From a checkpoint of a small transformer trained on Wikipedia: rotary positions, 3675 steps.
Each number is 200 + 40 x the weight over its row's rms, rounded and kept within 0 to 999. Layers, rows and columns count from 0. The size before them is the row's rms in percent of the matrix's.

# down: layer 8 MLP down (transposed), 1024x384, rms 0.112, rows 187-221, columns 128-191
# gate: layer 8 MLP gate, 1024x384, rms 0.114, rows 188-222, columns 128-191
# up: layer 8 MLP up, 1024x384, rms 0.119, rows 188-222, columns 128-191
down187,083,198,194,168,169,193,157,185,168,246,219,138,243,168,233,162,195,199,174,210,251,262,203,207,207,191,231,178,199,215,252,203,105,168,198,265,206,214,188,226,240,173,209,203,215,180,185,119,281,247,214,112,181,236,149,143,215,264,222,195,214,236,147,147,253
gate188,098,229,232,229,206,172,186,270,157,168,220,247,105,213,206,243,179,283,212,190,191,245,213,180,149,206,160,182,201,237,211,210,189,177,230,233,189,258,199,156,167,254,191,111,189,170,208,175,260,206,191,184,208,192,186,161,186,185,246,186,194,171,109,194,224
up188,097,213,224,201,238,234,213,208,195,163,222,203,165,195,230,169,188,192,213,189,126,161,243,198,206,159,221,226,207,202,243,218,198,237,205,233,227,250,261,154,288,206,252,173,140,165,216,140,272,181,221,185,155,213,222,242,240,237,194,223,143,137,206,174,182
down188,097,183,203,201,191,160,170,213,190,214,115,188,237,179,225,215,221,215,221,174,180,259,182,209,237,126,215,206,127,177,188,146,247,160,127,175,209,193,226,198,147,147,143,183,217,149,231,250,236,237,186,208,217,183,149,169,180,151,204,187,222,176,264,219,199
gate189,093,190,189,167,201,207,217,230,158,251,187,199,145,257,213,165,173,99,269,241,177,176,168,307,193,152,192,208,196,209,255,170,225,274,188,215,175,169,214,207,225,177,253,239,143,226,184,201,234,265,155,258,197,217,233,234,174,233,252,252,305,180,260,199,185
up189,093,196,161,145,235,153,209,232,186,175,106,203,204,235,199,160,182,204,236,188,162,210,175,165,256,226,145,183,222,264,239,175,166,186,235,226,191,127,299,191,270,224,230,272,219,168,188,252,256,240,148,231,173,133,214,216,259,200,196,213,183,183,192,180,249
down189,098,142,184,133,179,193,253,188,261,213,107,171,141,218,224,116,297,189,239,172,191,186,150,217,228,199,130,177,132,191,182,252,211,198,222,207,164,254,204,233,186,188,169,169,172,236,220,157,129,189,234,195,223,151,199,237,139,159,120,191,190,165,121,206,174
gate190,101,157,223,192,186,231,171,189,209,175,185,205,148,281,199,209,147,160,247,195,149,195,191,221,183,195,232,267,173,246,226,242,212,222,194,139,141,245,246,173,205,163,123,185,221,287,214,185,188,178,191,171,128,175,148,240,191,224,301,194,174,151,249,222,181
up190,104,229,147,105,195,213,205,231,218,153,151,216,217,178,167,186,196,231,181,236,185,188,170,201,285,243,155,246,239,249,130,176,181,229,231,305,201,149,163,317,216,260,229,165,210,209,178,170,272,151,190,229,190,178,218,181,177,146,155,188,206,199,150,165,262
down190,103,250,191,155,209,192,217,170,177,204,240,193,209,213,246,189,298,182,230,123,206,210,178,157,233,205,214,204,219,211,155,239,156,153,224,209,226,223,148,234,176,168,214,202,170,232,196,203,227,172,177,246,245,191,289,180,288,240,153,153,209,166,207,228,180
gate191,100,169,211,162,229,224,98,160,233,238,271,207,228,279,203,110,201,195,227,168,218,135,260,258,203,218,212,100,186,189,270,167,156,177,224,157,143,136,251,220,256,157,231,237,207,285,168,196,188,178,143,245,238,225,210,184,182,178,140,173,183,225,214,265,197
up191,097,208,270,181,206,224,181,235,198,149,145,176,209,246,262,220,191,158,149,221,221,184,236,232,161,167,200,160,284,189,212,168,291,268,304,212,289,190,197,217,152,270,221,212,187,156,184,274,234,121,260,191,151,190,228,263,192,202,241,237,209,206,226,251,169
down191,098,138,148,161,277,185,181,142,218,120,255,175,161,80,218,202,255,216,156,174,232,208,213,174,97,193,198,206,241,207,185,230,209,197,182,220,178,232,231,227,217,285,202,220,156,246,162,181,141,137,201,237,165,196,283,221,112,182,165,204,269,231,198,187,122
gate192,099,201,217,174,174,182,216,214,211,135,248,171,169,185,233,188,181,109,233,171,238,224,201,103,246,206,199,189,130,155,196,240,316,185,231,246,230,228,185,240,212,178,191,199,199,231,180,162,214,196,215,240,148,201,203,279,186,160,252,178,152,165,210,154,163
up192,101,253,201,214,178,228,152,216,248,208,240,142,181,154,160,211,238,282,231,212,232,239,197,204,126,240,125,221,186,210,196,224,235,161,197,215,164,238,149,177,177,220,212,183,183,300,294,150,189,178,146,227,161,247,158,167,188,251,201,185,273,163,189,162,207
down192,099,186,184,300,213,184,240,205,213,200,158,305,253,221,187,154,172,165,212,135,208,86,238,190,169,241,200,154,236,142,175,201,216,190,170,186,225,142,150,194,223,149,96,133,200,183,214,253,203,265,237,189,202,244,161,227,233,230,171,213,147,222,209,126,218
gate193,100,205,209,215,210,176,283,224,203,296,191,258,199,231,204,147,233,146,228,222,262,134,194,186,152,168,188,203,178,165,164,127,191,182,234,253,244,203,163,215,131,178,228,178,238,206,168,226,231,266,228,181,175,110,153,232,181,164,186,195,239,221,234,242,182
up193,098,218,137,195,238,151,177,268,217,247,242,264,300,237,191,234,210,246,242,226,156,207,199,203,213,260,194,233,276,201,252,198,233,188,148,201,239,229,140,209,299,123,196,217,192,135,225,155,144,233,185,164,179,230,206,300,163,248,231,202,175,229,152,187,156
down193,093,225,128,160,200,211,0,153,273,195,266,199,241,188,223,230,193,240,207,177,141,210,196,217,244,198,182,181,206,179,223,263,166,242,198,188,223,222,260,280,235,246,220,219,137,184,159,197,176,206,129,190,210,178,236,148,209,132,202,260,257,226,256,200,237
gate194,105,233,183,199,239,229,188,178,158,157,235,250,242,191,217,125,235,170,238,134,181,241,207,131,190,166,197,183,181,206,226,174,211,178,252,242,198,170,150,138,225,238,288,258,220,172,200,122,225,182,205,273,138,117,234,107,192,224,168,118,221,175,176,184,197
up194,100,146,114,162,154,202,218,202,167,213,197,239,173,203,104,270,220,256,142,216,239,211,218,241,202,156,252,197,266,218,266,162,238,183,150,211,242,168,206,191,165,146,191,155,208,174,213,228,209,192,192,209,205,275,213,177,186,183,239,204,203,152,221,215,127
down194,101,251,222,168,180,198,186,154,144,214,268,228,216,252,264,268,167,223,176,184,262,178,179,207,237,246,197,221,206,203,196,293,219,243,255,244,253,167,197,201,197,201,168,232,185,262,182,223,250,192,238,182,204,129,176,196,183,229,207,159,271,223,197,249,168
gate195,093,235,192,210,183,229,266,153,195,215,221,232,252,173,210,193,200,140,184,151,187,209,287,199,237,148,189,111,217,193,227,292,268,230,192,283,199,224,137,194,182,223,215,132,209,234,160,227,161,139,181,178,255,209,227,148,170,251,240,138,170,187,183,204,189
up195,095,173,149,208,218,206,205,208,202,274,164,235,212,276,332,229,179,216,259,178,187,206,250,200,174,188,167,242,261,144,240,205,145,175,140,184,192,197,215,195,237,255,139,244,203,189,140,248,171,186,154,174,258,138,227,199,191,248,231,174,237,160,174,121,181
down195,095,204,240,192,168,116,194,233,185,177,143,231,194,227,178,178,152,228,223,194,192,205,152,206,163,156,251,229,181,147,68,161,169,152,234,178,227,241,138,279,155,196,182,265,158,176,214,181,257,163,149,227,185,212,247,198,189,190,191,265,221,176,267,189,218
gate196,103,220,169,189,177,201,255,104,172,158,212,197,248,200,237,118,194,178,225,199,215,200,287,191,213,172,243,180,190,195,141,152,222,189,177,242,220,236,222,161,190,189,250,192,158,170,147,221,276,224,213,191,258,277,181,197,199,237,215,185,124,234,200,186,141
up196,109,169,198,229,149,197,190,203,269,202,171,201,152,169,193,164,262,151,222,188,176,174,167,190,192,218,213,182,171,256,144,143,241,241,256,228,172,176,167,171,189,184,116,183,291,253,221,134,198,136,163,153,226,194,236,155,201,217,235,236,240,210,212,188,219
down196,108,271,140,260,223,243,183,192,172,174,172,195,191,158,251,158,232,171,224,190,147,274,241,221,234,198,240,140,167,240,254,217,133,204,220,202,192,150,206,190,186,167,218,162,135,174,167,300,271,215,162,180,243,204,224,153,285,272,213,115,140,286,214,221,163
gate197,100,191,318,198,212,197,182,176,194,193,186,153,252,137,198,211,179,158,164,228,207,110,225,177,182,208,244,203,214,213,246,238,170,186,281,232,240,187,305,307,174,228,219,222,162,195,192,173,260,182,172,148,249,216,214,195,222,231,227,221,236,189,211,248,133
up197,106,181,184,157,164,265,196,217,131,161,205,201,132,198,111,202,148,270,184,214,150,209,194,196,212,265,242,221,181,208,180,147,243,154,123,167,237,225,195,258,256,196,250,297,239,211,188,132,118,214,215,250,180,178,195,222,189,167,156,195,224,189,229,224,211
down197,106,270,210,195,244,217,211,214,165,276,224,262,178,187,216,216,144,241,215,230,160,239,191,313,136,259,170,215,201,319,210,183,239,196,228,105,189,153,203,205,206,239,249,235,234,214,190,197,152,210,169,201,212,163,239,217,238,120,144,162,187,174,147,275,222
gate198,101,194,146,249,250,251,157,201,270,139,186,234,208,232,215,276,170,269,139,286,184,160,175,241,177,204,166,199,192,166,173,156,268,189,222,172,109,143,184,176,331,209,222,171,187,201,238,171,199,177,191,229,219,176,184,199,129,270,162,180,185,191,261,237,188
up198,099,258,171,211,142,121,201,83,152,234,191,251,277,174,77,186,215,185,192,153,231,147,223,269,169,196,137,179,231,218,219,227,154,177,247,178,242,145,177,153,215,178,179,203,167,222,239,204,220,143,263,193,218,152,134,201,283,191,211,216,273,180,174,233,206
down198,101,206,209,192,211,182,122,190,174,231,171,161,182,285,237,188,230,170,225,261,207,198,203,184,290,137,198,189,208,213,249,215,200,162,219,249,134,237,240,210,199,159,180,177,196,211,188,239,178,113,219,176,185,204,151,173,220,179,184,246,154,189,185,158,185
gate199,086,185,124,279,157,219,239,210,166,170,143,207,229,254,187,180,218,219,240,210,169,224,146,154,158,157,229,194,195,181,227,139,211,180,209,298,277,144,238,286,176,85,171,175,196,236,176,211,261,155,165,222,168,176,189,180,166,168,200,110,168,192,218,221,231
up199,094,220,270,177,206,160,157,161,208,169,160,166,107,192,176,148,210,215,213,238,190,244,220,240,192,187,213,215,232,251,256,218,212,250,187,140,186,217,180,164,170,236,186,246,279,141,215,195,202,199,172,179,228,218,190,254,175,163,277,228,177,214,286,182,123
down199,092,157,196,302,157,202,204,141,124,235,181,193,222,194,200,198,235,163,186,223,236,232,245,183,214,268,256,265,175,242,270,179,219,214,131,280,208,174,212,227,211,108,221,175,201,193,173,219,177,243,218,224,276,219,177,127,153,157,164,186,188,187,210,307,242
gate200,098,217,173,161,135,176,260,264,130,232,181,252,247,122,241,149,234,167,221,209,218,189,122,160,192,178,223,209,194,241,175,184,263,218,162,186,196,251,204,102,216,244,280,195,302,231,167,212,179,203,192,187,170,233,149,146,235,170,206,155,182,168,232,190,268
up200,102,197,170,205,158,152,208,243,222,200,231,203,207,184,203,258,127,168,210,211,220,229,140,235,234,176,180,118,162,238,229,238,155,141,202,288,188,161,200,154,148,149,229,205,221,193,205,189,167,196,269,118,210,102,286,280,193,230,214,198,184,187,200,155,218
down200,103,224,219,221,166,233,167,165,240,205,222,208,169,261,248,165,188,234,164,195,236,199,248,196,208,126,207,210,188,190,230,187,202,176,154,160,172,218,134,187,223,145,236,223,197,240,180,136,225,177,218,221,266,270,188,129,253,185,124,185,285,163,304,157,171
gate201,102,201,210,213,232,231,218,159,166,218,247,226,210,300,149,192,194,149,146,226,193,218,274,218,187,177,161,242,180,238,190,92,264,253,171,154,193,200,227,259,184,163,202,126,239,154,188,263,227,228,159,169,180,194,194,154,253,246,150,190,218,190,181,159,160
up201,106,121,189,228,200,289,258,176,183,136,220,135,181,196,166,105,157,267,218,161,244,252,198,144,160,180,205,190,176,177,253,155,212,240,191,221,229,174,138,221,190,260,186,119,221,171,212,241,169,170,205,134,206,182,178,242,171,213,171,207,246,174,168,153,190
down201,106,188,221,209,212,163,167,239,175,195,207,184,173,195,273,157,126,231,218,110,184,213,196,168,180,211,226,238,165,133,246,176,104,233,222,152,230,245,179,249,114,272,193,217,172,232,245,160,149,192,228,236,267,214,247,220,260,169,152,242,207,167,211,144,250
gate202,103,270,100,240,146,181,202,197,168,269,274,253,171,218,234,165,189,108,141,207,199,257,218,191,196,217,239,143,189,206,241,119,215,240,203,241,249,219,234,223,261,212,224,188,178,226,218,163,142,211,224,297,163,211,110,219,189,249,153,119,175,132,226,151,152
up202,098,137,249,196,196,175,196,267,172,179,187,145,270,203,155,217,186,199,217,236,198,214,185,239,207,77,169,226,224,241,115,216,214,202,199,214,150,162,209,178,232,184,235,222,301,152,174,257,104,174,195,220,168,224,199,137,167,243,193,262,242,213,185,220,175
down202,100,175,201,173,175,276,204,277,142,233,185,180,227,200,128,230,136,228,149,170,160,205,183,169,120,146,162,192,137,181,252,211,138,196,271,184,261,217,285,177,170,213,147,238,227,233,143,209,145,240,270,228,193,180,200,215,231,204,151,137,200,144,173,103,195
gate203,095,221,134,124,118,264,224,113,233,265,83,283,252,168,139,176,223,209,211,226,213,223,167,204,203,255,266,155,152,177,203,225,230,207,235,232,229,161,174,205,229,218,274,151,156,248,204,185,266,194,213,192,162,242,149,115,135,210,191,232,165,266,254,213,192
up203,098,232,234,207,177,146,192,167,227,185,207,198,188,210,228,198,187,225,225,106,192,208,220,176,239,208,235,266,197,239,209,197,173,194,192,170,233,286,174,153,172,207,221,222,236,202,242,162,136,110,214,184,171,153,203,253,275,191,183,205,210,148,228,142,261
down203,101,217,252,190,168,179,289,235,109,282,188,121,219,219,193,204,257,222,173,213,130,236,218,257,213,235,165,138,191,260,216,154,248,171,178,263,231,183,180,226,210,172,192,143,196,254,192,226,196,163,158,84,220,185,112,154,187,218,191,181,169,227,119,211,213
gate204,102,148,213,152,242,197,193,164,234,155,160,247,188,249,253,269,239,151,247,216,151,248,187,145,191,133,248,186,204,230,199,252,156,186,211,158,228,241,156,197,215,162,195,213,146,221,236,188,197,231,216,181,254,232,200,162,134,87,188,142,192,218,206,216,217
up204,100,157,226,220,206,150,163,178,297,172,209,133,182,212,198,238,235,221,202,177,230,182,163,232,145,206,223,192,224,257,249,239,176,200,239,283,208,147,236,184,219,63,180,190,174,192,253,250,224,285,156,209,225,190,176,156,197,193,160,208,136,233,191,196,212
down204,104,220,286,170,205,171,181,153,206,162,242,136,208,256,197,243,186,148,144,273,207,180,118,225,204,221,161,191,261,194,195,257,239,178,163,287,219,192,205,193,181,252,208,236,164,229,258,157,189,187,173,160,209,260,181,272,207,177,191,191,216,222,133,280,205
gate205,106,219,198,141,131,232,170,161,149,247,199,210,208,178,180,199,75,215,162,204,183,177,154,129,243,201,158,268,131,154,193,164,176,201,178,158,121,133,298,278,200,234,213,177,245,278,197,192,183,224,238,181,236,221,157,211,241,212,251,298,169,151,119,259,155
up205,105,171,209,210,233,188,144,250,264,264,200,177,159,206,202,216,225,243,248,269,150,182,206,158,254,269,203,258,207,259,234,240,166,191,241,225,215,94,242,236,215,186,188,220,166,235,205,185,233,143,144,293,131,216,197,201,223,193,215,117,125,218,206,202,200
down205,103,211,157,252,235,157,255,203,189,145,233,219,196,246,197,178,233,180,217,207,283,215,196,213,213,189,245,162,79,118,218,178,146,243,192,138,250,170,261,201,190,281,269,196,265,182,267,178,206,219,194,122,142,186,173,163,237,191,112,219,260,183,214,178,231
gate206,092,169,239,173,126,121,157,209,206,140,188,168,179,168,221,258,216,196,221,281,230,214,220,159,174,187,188,239,181,221,122,151,148,174,142,244,247,192,226,179,182,148,214,200,168,181,166,139,177,230,177,213,193,200,188,150,140,201,196,167,173,218,162,172,155
up206,096,160,260,166,224,235,192,210,203,208,238,143,184,248,252,309,232,139,139,262,225,218,205,249,278,162,137,228,170,228,212,175,221,248,208,232,178,144,269,188,174,217,230,177,153,266,164,302,255,142,124,156,192,185,163,77,267,204,224,235,247,219,198,132,223
down206,093,185,191,188,221,202,204,227,175,196,178,142,213,168,169,120,188,223,224,159,207,217,162,203,224,206,199,213,188,152,241,157,241,217,231,221,169,181,184,154,154,185,217,170,156,181,236,134,276,179,187,239,229,220,221,253,167,159,196,163,171,232,206,242,281
gate207,101,195,288,255,180,260,190,192,272,212,238,201,180,145,180,181,192,157,213,203,280,188,177,172,244,184,167,217,190,162,210,232,214,226,189,204,181,124,198,248,179,263,254,168,166,114,171,219,190,227,156,150,167,217,208,183,180,192,190,202,195,169,153,153,192
up207,103,165,223,173,213,170,221,186,276,200,196,164,281,214,246,226,198,176,179,196,240,182,208,184,160,226,161,259,295,171,195,236,136,168,269,204,192,93,267,198,216,109,171,135,97,208,219,203,105,221,170,213,109,219,238,137,193,129,202,145,225,250,234,117,188
down207,101,161,260,187,171,232,156,175,175,156,97,246,205,145,161,186,213,169,250,190,257,217,181,201,178,193,239,237,240,233,149,191,133,189,268,161,245,217,172,142,162,311,159,199,187,193,207,180,142,150,201,242,222,149,272,268,219,155,178,184,193,221,267,235,228
gate208,104,180,188,212,194,159,199,217,191,224,279,243,217,265,193,259,215,273,233,144,171,136,162,203,248,113,194,127,197,218,234,218,197,237,170,259,183,215,226,159,225,240,219,231,264,238,153,231,149,229,232,179,215,186,179,245,190,217,166,207,196,214,222,144,130
up208,110,245,232,199,115,208,209,154,168,176,170,240,149,220,190,207,208,179,212,240,220,182,141,245,245,196,190,197,234,230,239,100,185,180,178,188,137,268,256,125,240,270,202,209,242,199,101,189,139,211,201,140,240,184,181,238,238,236,194,147,123,203,197,104,222
down208,100,153,152,198,295,160,215,198,140,230,174,205,204,209,208,201,202,224,235,193,238,211,192,262,196,140,218,156,230,197,250,166,245,225,269,248,188,137,234,206,174,182,190,209,270,187,258,159,193,261,171,190,301,156,215,218,220,209,242,169,210,216,225,211,192
gate209,106,208,218,247,182,159,140,146,133,143,180,216,183,163,216,218,291,192,216,191,150,97,145,140,175,204,246,195,249,229,275,223,207,196,203,246,244,212,233,149,174,194,238,220,176,261,156,221,171,152,270,189,219,182,114,142,136,238,199,227,237,161,214,184,189
up209,104,151,176,164,183,271,194,144,256,228,213,221,237,208,209,198,208,216,197,265,222,197,135,220,236,213,106,240,261,217,174,188,218,183,263,144,187,253,151,238,247,180,156,190,186,106,249,241,187,259,149,171,237,217,151,193,230,226,175,235,197,210,204,196,241
down209,109,255,124,187,211,312,203,191,221,210,225,190,221,179,172,213,150,166,228,183,168,168,205,205,205,232,181,153,177,164,257,147,236,236,242,149,183,252,199,198,261,180,166,186,175,286,181,187,214,171,193,195,199,176,204,204,273,147,240,157,173,203,177,215,210
gate210,099,142,231,247,183,167,220,218,167,122,205,230,164,238,248,299,217,198,258,179,125,206,188,259,151,161,211,189,194,106,182,190,276,150,189,193,196,186,205,244,196,261,195,215,215,185,251,170,301,259,184,155,205,165,165,187,184,220,204,175,162,202,210,192,196
up210,100,209,215,201,118,206,150,180,175,106,233,148,148,193,190,219,240,124,180,216,175,221,220,151,133,188,226,202,222,139,198,177,266,215,211,235,215,150,179,213,104,279,214,122,154,170,211,277,216,182,165,175,217,172,269,199,172,179,166,256,166,123,215,251,109
down210,094,240,268,215,165,161,244,216,253,243,224,249,148,216,191,280,189,264,214,164,229,144,171,219,162,215,156,181,146,231,232,180,237,186,174,234,175,245,206,203,291,183,195,162,155,189,183,181,278,208,238,270,221,169,166,161,163,223,185,149,160,182,180,225,179
gate211,097,247,181,164,206,192,186,170,193,229,197,196,197,255,242,137,179,158,195,216,221,168,230,177,191,259,152,267,265,205,176,230,239,161,161,154,232,237,211,243,272,192,155,137,184,212,192,96,256,195,229,261,168,182,194,151,190,202,179,207,195,180,200,163,172
up211,098,205,170,216,271,131,146,171,231,279,247,235,237,159,220,255,177,227,206,166,224,182,255,135,203,152,181,181,185,245,255,183,157,203,219,205,204,208,244,190,155,195,196,197,187,171,197,191,213,208,195,160,164,226,228,251,199,219,152,184,225,228,202,151,250
down211,090,150,234,281,228,207,247,178,164,260,188,212,221,238,171,182,237,155,174,195,201,214,218,238,171,234,172,200,190,199,232,164,191,188,227,169,214,212,167,225,187,193,219,200,183,234,263,157,153,202,262,202,277,233,166,202,209,200,199,184,283,215,169,252,249
gate212,089,181,223,60,188,230,188,217,217,174,182,192,233,203,210,202,178,199,191,253,258,145,231,204,174,182,248,179,242,103,224,214,283,219,236,234,225,197,246,112,142,175,199,231,152,192,135,229,230,225,168,179,233,209,253,254,202,150,199,158,264,257,206,274,184
up212,096,213,236,84,166,140,249,156,201,201,129,134,240,160,260,197,174,188,239,262,221,225,291,131,197,210,103,217,214,230,248,188,117,212,189,217,164,176,155,193,120,182,195,254,161,237,199,206,180,187,225,181,111,230,109,163,210,181,165,175,161,193,144,240,223
down212,091,139,163,222,131,213,215,221,154,250,148,144,189,202,158,149,235,249,109,276,186,199,173,191,210,252,207,125,178,239,199,263,246,184,263,222,285,193,204,264,226,114,202,173,141,204,256,165,176,213,178,292,194,160,153,136,228,266,234,240,193,217,181,206,194
gate213,103,233,179,135,234,311,226,212,247,210,199,222,134,146,194,173,154,185,249,236,219,152,171,234,190,170,246,247,120,238,193,165,200,128,175,168,207,180,230,205,211,151,293,195,121,224,234,219,204,219,205,245,184,192,142,169,206,155,250,194,176,213,183,158,258
up213,099,194,237,215,177,143,206,235,244,160,175,155,133,147,248,224,194,207,250,210,198,237,164,217,245,242,294,164,222,228,226,159,260,234,255,226,156,174,194,187,255,240,189,215,150,237,177,203,114,158,242,230,157,222,188,213,192,134,187,184,168,196,155,178,192
down213,104,169,197,278,260,189,225,221,240,153,195,143,264,208,192,188,115,185,169,188,193,184,218,229,163,181,153,175,264,192,218,244,207,154,176,167,130,255,269,206,179,237,238,153,216,204,199,209,207,174,223,142,228,230,204,151,175,226,203,239,228,206,184,204,205
gate214,102,226,190,125,186,192,220,167,173,119,171,188,204,288,162,301,204,159,142,190,288,189,164,247,149,184,153,243,248,226,134,187,203,141,216,152,153,214,189,94,256,187,182,202,186,183,183,228,194,198,245,218,210,235,177,196,175,163,154,165,203,164,247,180,257
up214,106,218,282,251,162,275,215,139,238,178,240,143,253,167,199,153,150,186,240,106,161,176,181,199,170,152,224,194,225,272,183,134,213,263,156,146,351,176,253,194,254,205,210,250,181,161,210,196,228,252,128,158,140,182,179,200,242,222,216,195,205,180,221,141,180
down214,098,226,199,213,233,215,199,247,155,153,144,254,185,198,213,153,169,203,169,230,283,119,194,237,230,213,129,228,200,198,243,215,176,171,191,178,102,255,189,220,193,177,177,222,159,156,192,207,213,251,233,275,206,218,162,192,220,262,172,211,142,223,227,190,108
gate215,098,154,215,197,189,136,166,187,166,254,223,212,211,175,210,275,178,161,143,156,174,150,137,160,151,221,185,193,204,183,177,178,122,174,206,168,272,217,165,160,196,157,205,207,135,202,204,278,271,249,194,219,163,205,214,211,199,208,285,250,180,215,173,229,240
up215,102,237,217,178,164,167,198,191,159,145,212,218,184,263,183,139,216,244,194,175,202,171,102,234,154,275,197,235,233,183,269,181,227,211,181,243,201,258,235,166,183,161,207,185,196,172,255,190,169,213,213,228,194,207,202,222,264,235,138,108,151,156,243,77,226
down215,102,222,196,175,224,121,215,171,116,187,261,155,181,216,262,202,203,90,191,221,223,246,190,229,161,208,221,221,146,245,166,274,192,169,186,155,126,248,235,197,106,176,249,197,159,258,223,167,237,223,239,183,270,203,228,91,164,276,197,262,130,168,209,179,199
gate216,098,232,208,196,226,221,219,179,180,216,182,257,83,183,239,243,174,168,204,213,243,165,165,134,192,154,257,192,143,153,157,166,199,177,207,194,219,289,204,266,146,103,184,249,187,70,226,154,253,201,175,168,220,172,204,119,266,140,277,189,203,174,143,92,283
up216,099,181,161,231,145,203,186,165,274,215,220,181,213,159,167,169,219,172,155,139,200,189,144,202,154,151,160,176,204,155,208,225,208,166,217,225,209,212,242,155,232,145,188,243,275,204,215,269,221,138,183,234,213,139,246,198,268,215,189,257,167,200,201,243,188
down216,100,164,137,186,219,245,299,160,215,174,242,232,148,170,222,144,188,177,175,191,230,150,156,226,144,96,223,212,220,160,171,217,161,152,158,230,184,166,243,187,171,193,255,244,195,209,108,187,101,259,164,195,203,211,177,208,256,237,211,157,190,188,188,223,231
gate217,095,278,192,193,216,188,254,192,119,216,254,222,276,225,282,188,200,162,158,151,176,218,222,198,250,236,252,128,228,168,181,249,235,180,212,206,166,192,157,233,200,155,208,213,189,184,246,182,222,268,168,199,157,170,205,204,266,143,187,160,164,219,163,161,215
up217,099,138,186,221,221,227,278,156,226,198,192,253,172,255,206,216,188,294,166,166,172,129,173,182,215,196,173,134,172,175,137,148,142,153,246,164,187,203,279,191,221,192,274,176,106,212,200,316,203,220,176,159,238,218,229,206,239,211,216,250,187,200,255,183,194
down217,101,198,310,293,181,240,143,237,316,189,186,181,151,134,196,190,283,140,118,215,227,255,189,215,239,218,222,206,116,243,199,232,252,155,273,168,238,208,226,158,158,158,220,233,260,227,195,131,220,234,240,241,194,225,161,190,214,190,209,191,217,146,183,236,213
gate218,097,186,197,260,205,180,190,202,238,251,208,216,158,199,207,205,236,183,236,123,246,242,264,233,172,219,202,224,148,229,158,225,208,214,193,233,140,238,184,237,194,122,183,208,217,173,168,148,186,217,282,223,177,170,188,117,200,173,153,191,218,177,152,195,194
up218,093,167,183,216,175,190,220,140,145,263,244,239,164,255,217,183,218,231,148,119,198,159,247,154,210,239,185,182,267,176,146,175,212,205,199,248,221,287,231,205,179,138,253,190,192,258,162,164,173,126,216,151,250,171,227,263,183,149,174,152,175,144,149,136,236
down218,096,185,215,214,216,224,213,220,236,142,136,156,239,175,271,230,196,193,135,272,176,217,278,270,261,213,177,182,167,223,178,138,176,236,309,230,191,170,199,174,210,201,137,182,184,209,186,254,185,182,277,221,199,192,210,173,175,209,179,165,245,194,299,211,230
gate219,097,194,171,158,175,131,210,128,211,144,151,184,222,181,194,225,224,270,213,191,257,250,143,196,168,250,220,81,210,195,179,173,225,210,218,163,238,242,151,225,270,188,190,165,213,210,186,241,160,201,180,204,167,137,239,155,160,201,186,197,206,207,236,282,161
up219,091,213,228,172,285,251,119,221,218,192,254,246,253,199,210,274,180,191,159,180,169,204,229,221,153,179,254,237,190,174,204,306,263,187,295,200,166,163,147,147,218,214,169,201,188,191,238,156,220,233,182,148,200,154,158,150,195,209,192,212,188,173,243,169,276
down219,097,200,178,183,213,205,224,173,206,204,227,217,175,228,269,157,162,187,193,164,214,157,208,139,247,138,163,260,207,250,215,197,192,182,178,154,230,214,201,135,239,247,265,162,214,185,166,194,223,256,185,220,173,205,285,203,207,185,233,185,244,282,296,208,275
gate220,106,241,223,172,255,222,226,173,285,202,191,213,209,173,220,157,243,230,213,183,232,230,237,192,169,291,218,182,245,165,237,242,198,267,198,225,200,185,269,264,224,194,225,202,182,240,225,221,155,143,260,191,256,237,160,244,200,155,94,148,231,191,240,161,218
up220,103,169,252,100,194,206,188,250,192,176,153,220,248,188,161,220,205,196,203,110,170,240,195,195,192,231,98,184,173,220,165,180,251,172,237,204,217,143,149,214,211,203,223,263,224,263,204,226,290,208,161,220,253,140,175,197,218,216,155,217,174,242,190,154,196
down220,101,169,215,207,177,232,282,253,133,157,224,150,194,230,202,217,214,215,118,230,207,211,213,254,159,153,206,151,217,183,213,219,86,121,154,221,266,199,178,236,248,285,112,124,246,160,181,166,129,200,205,235,208,246,218,165,178,139,210,160,145,246,133,244,226
gate221,100,200,284,225,168,173,179,227,159,216,157,179,191,217,168,200,145,100,260,235,239,190,202,135,231,158,96,203,180,208,221,188,156,209,243,187,240,164,201,301,230,137,265,166,232,192,185,221,244,266,202,213,210,196,193,224,179,190,155,206,71,190,170,151,215
up221,099,203,179,129,186,242,152,313,201,207,176,217,187,199,176,197,212,241,211,190,214,159,200,171,229,195,117,189,246,201,157,185,270,202,236,240,195,258,242,259,227,225,160,152,231,227,204,144,113,141,150,198,126,225,200,258,249,241,93,198,239,156,199,152,208
down221,101,153,137,195,229,179,209,213,161,213,259,202,137,270,243,192,207,256,156,225,225,139,186,232,228,203,232,202,193,202,199,157,182,257,156,227,272,150,172,189,173,166,155,169,203,232,195,169,168,140,198,140,259,200,177,190,173,231,225,108,292,173,206,209,232
gate222,097,205,265,191,232,199,196,176,248,214,246,226,202,154,268,220,194,158,222,225,173,263,254,186,216,254,209,204,179,119,191,236,196,201,319,146,179,218,148,166,210,165,244,177,197,232,209,186,211,261,210,172,172,203,120,188,211,195,182,209,168,172,236,188,131
up222,094,207,213,227,246,233,191,223,151,301,229,175,150,175,197,183,210,155,168,239,200,165,269,231,280,275,171,179,170,253,216,195,121,209,223,214,236,187,255,179,205,205,202,187,203,215,199,189,224,175,112,202,186,248,228,255,186,172,191,275,210,216,219,181,152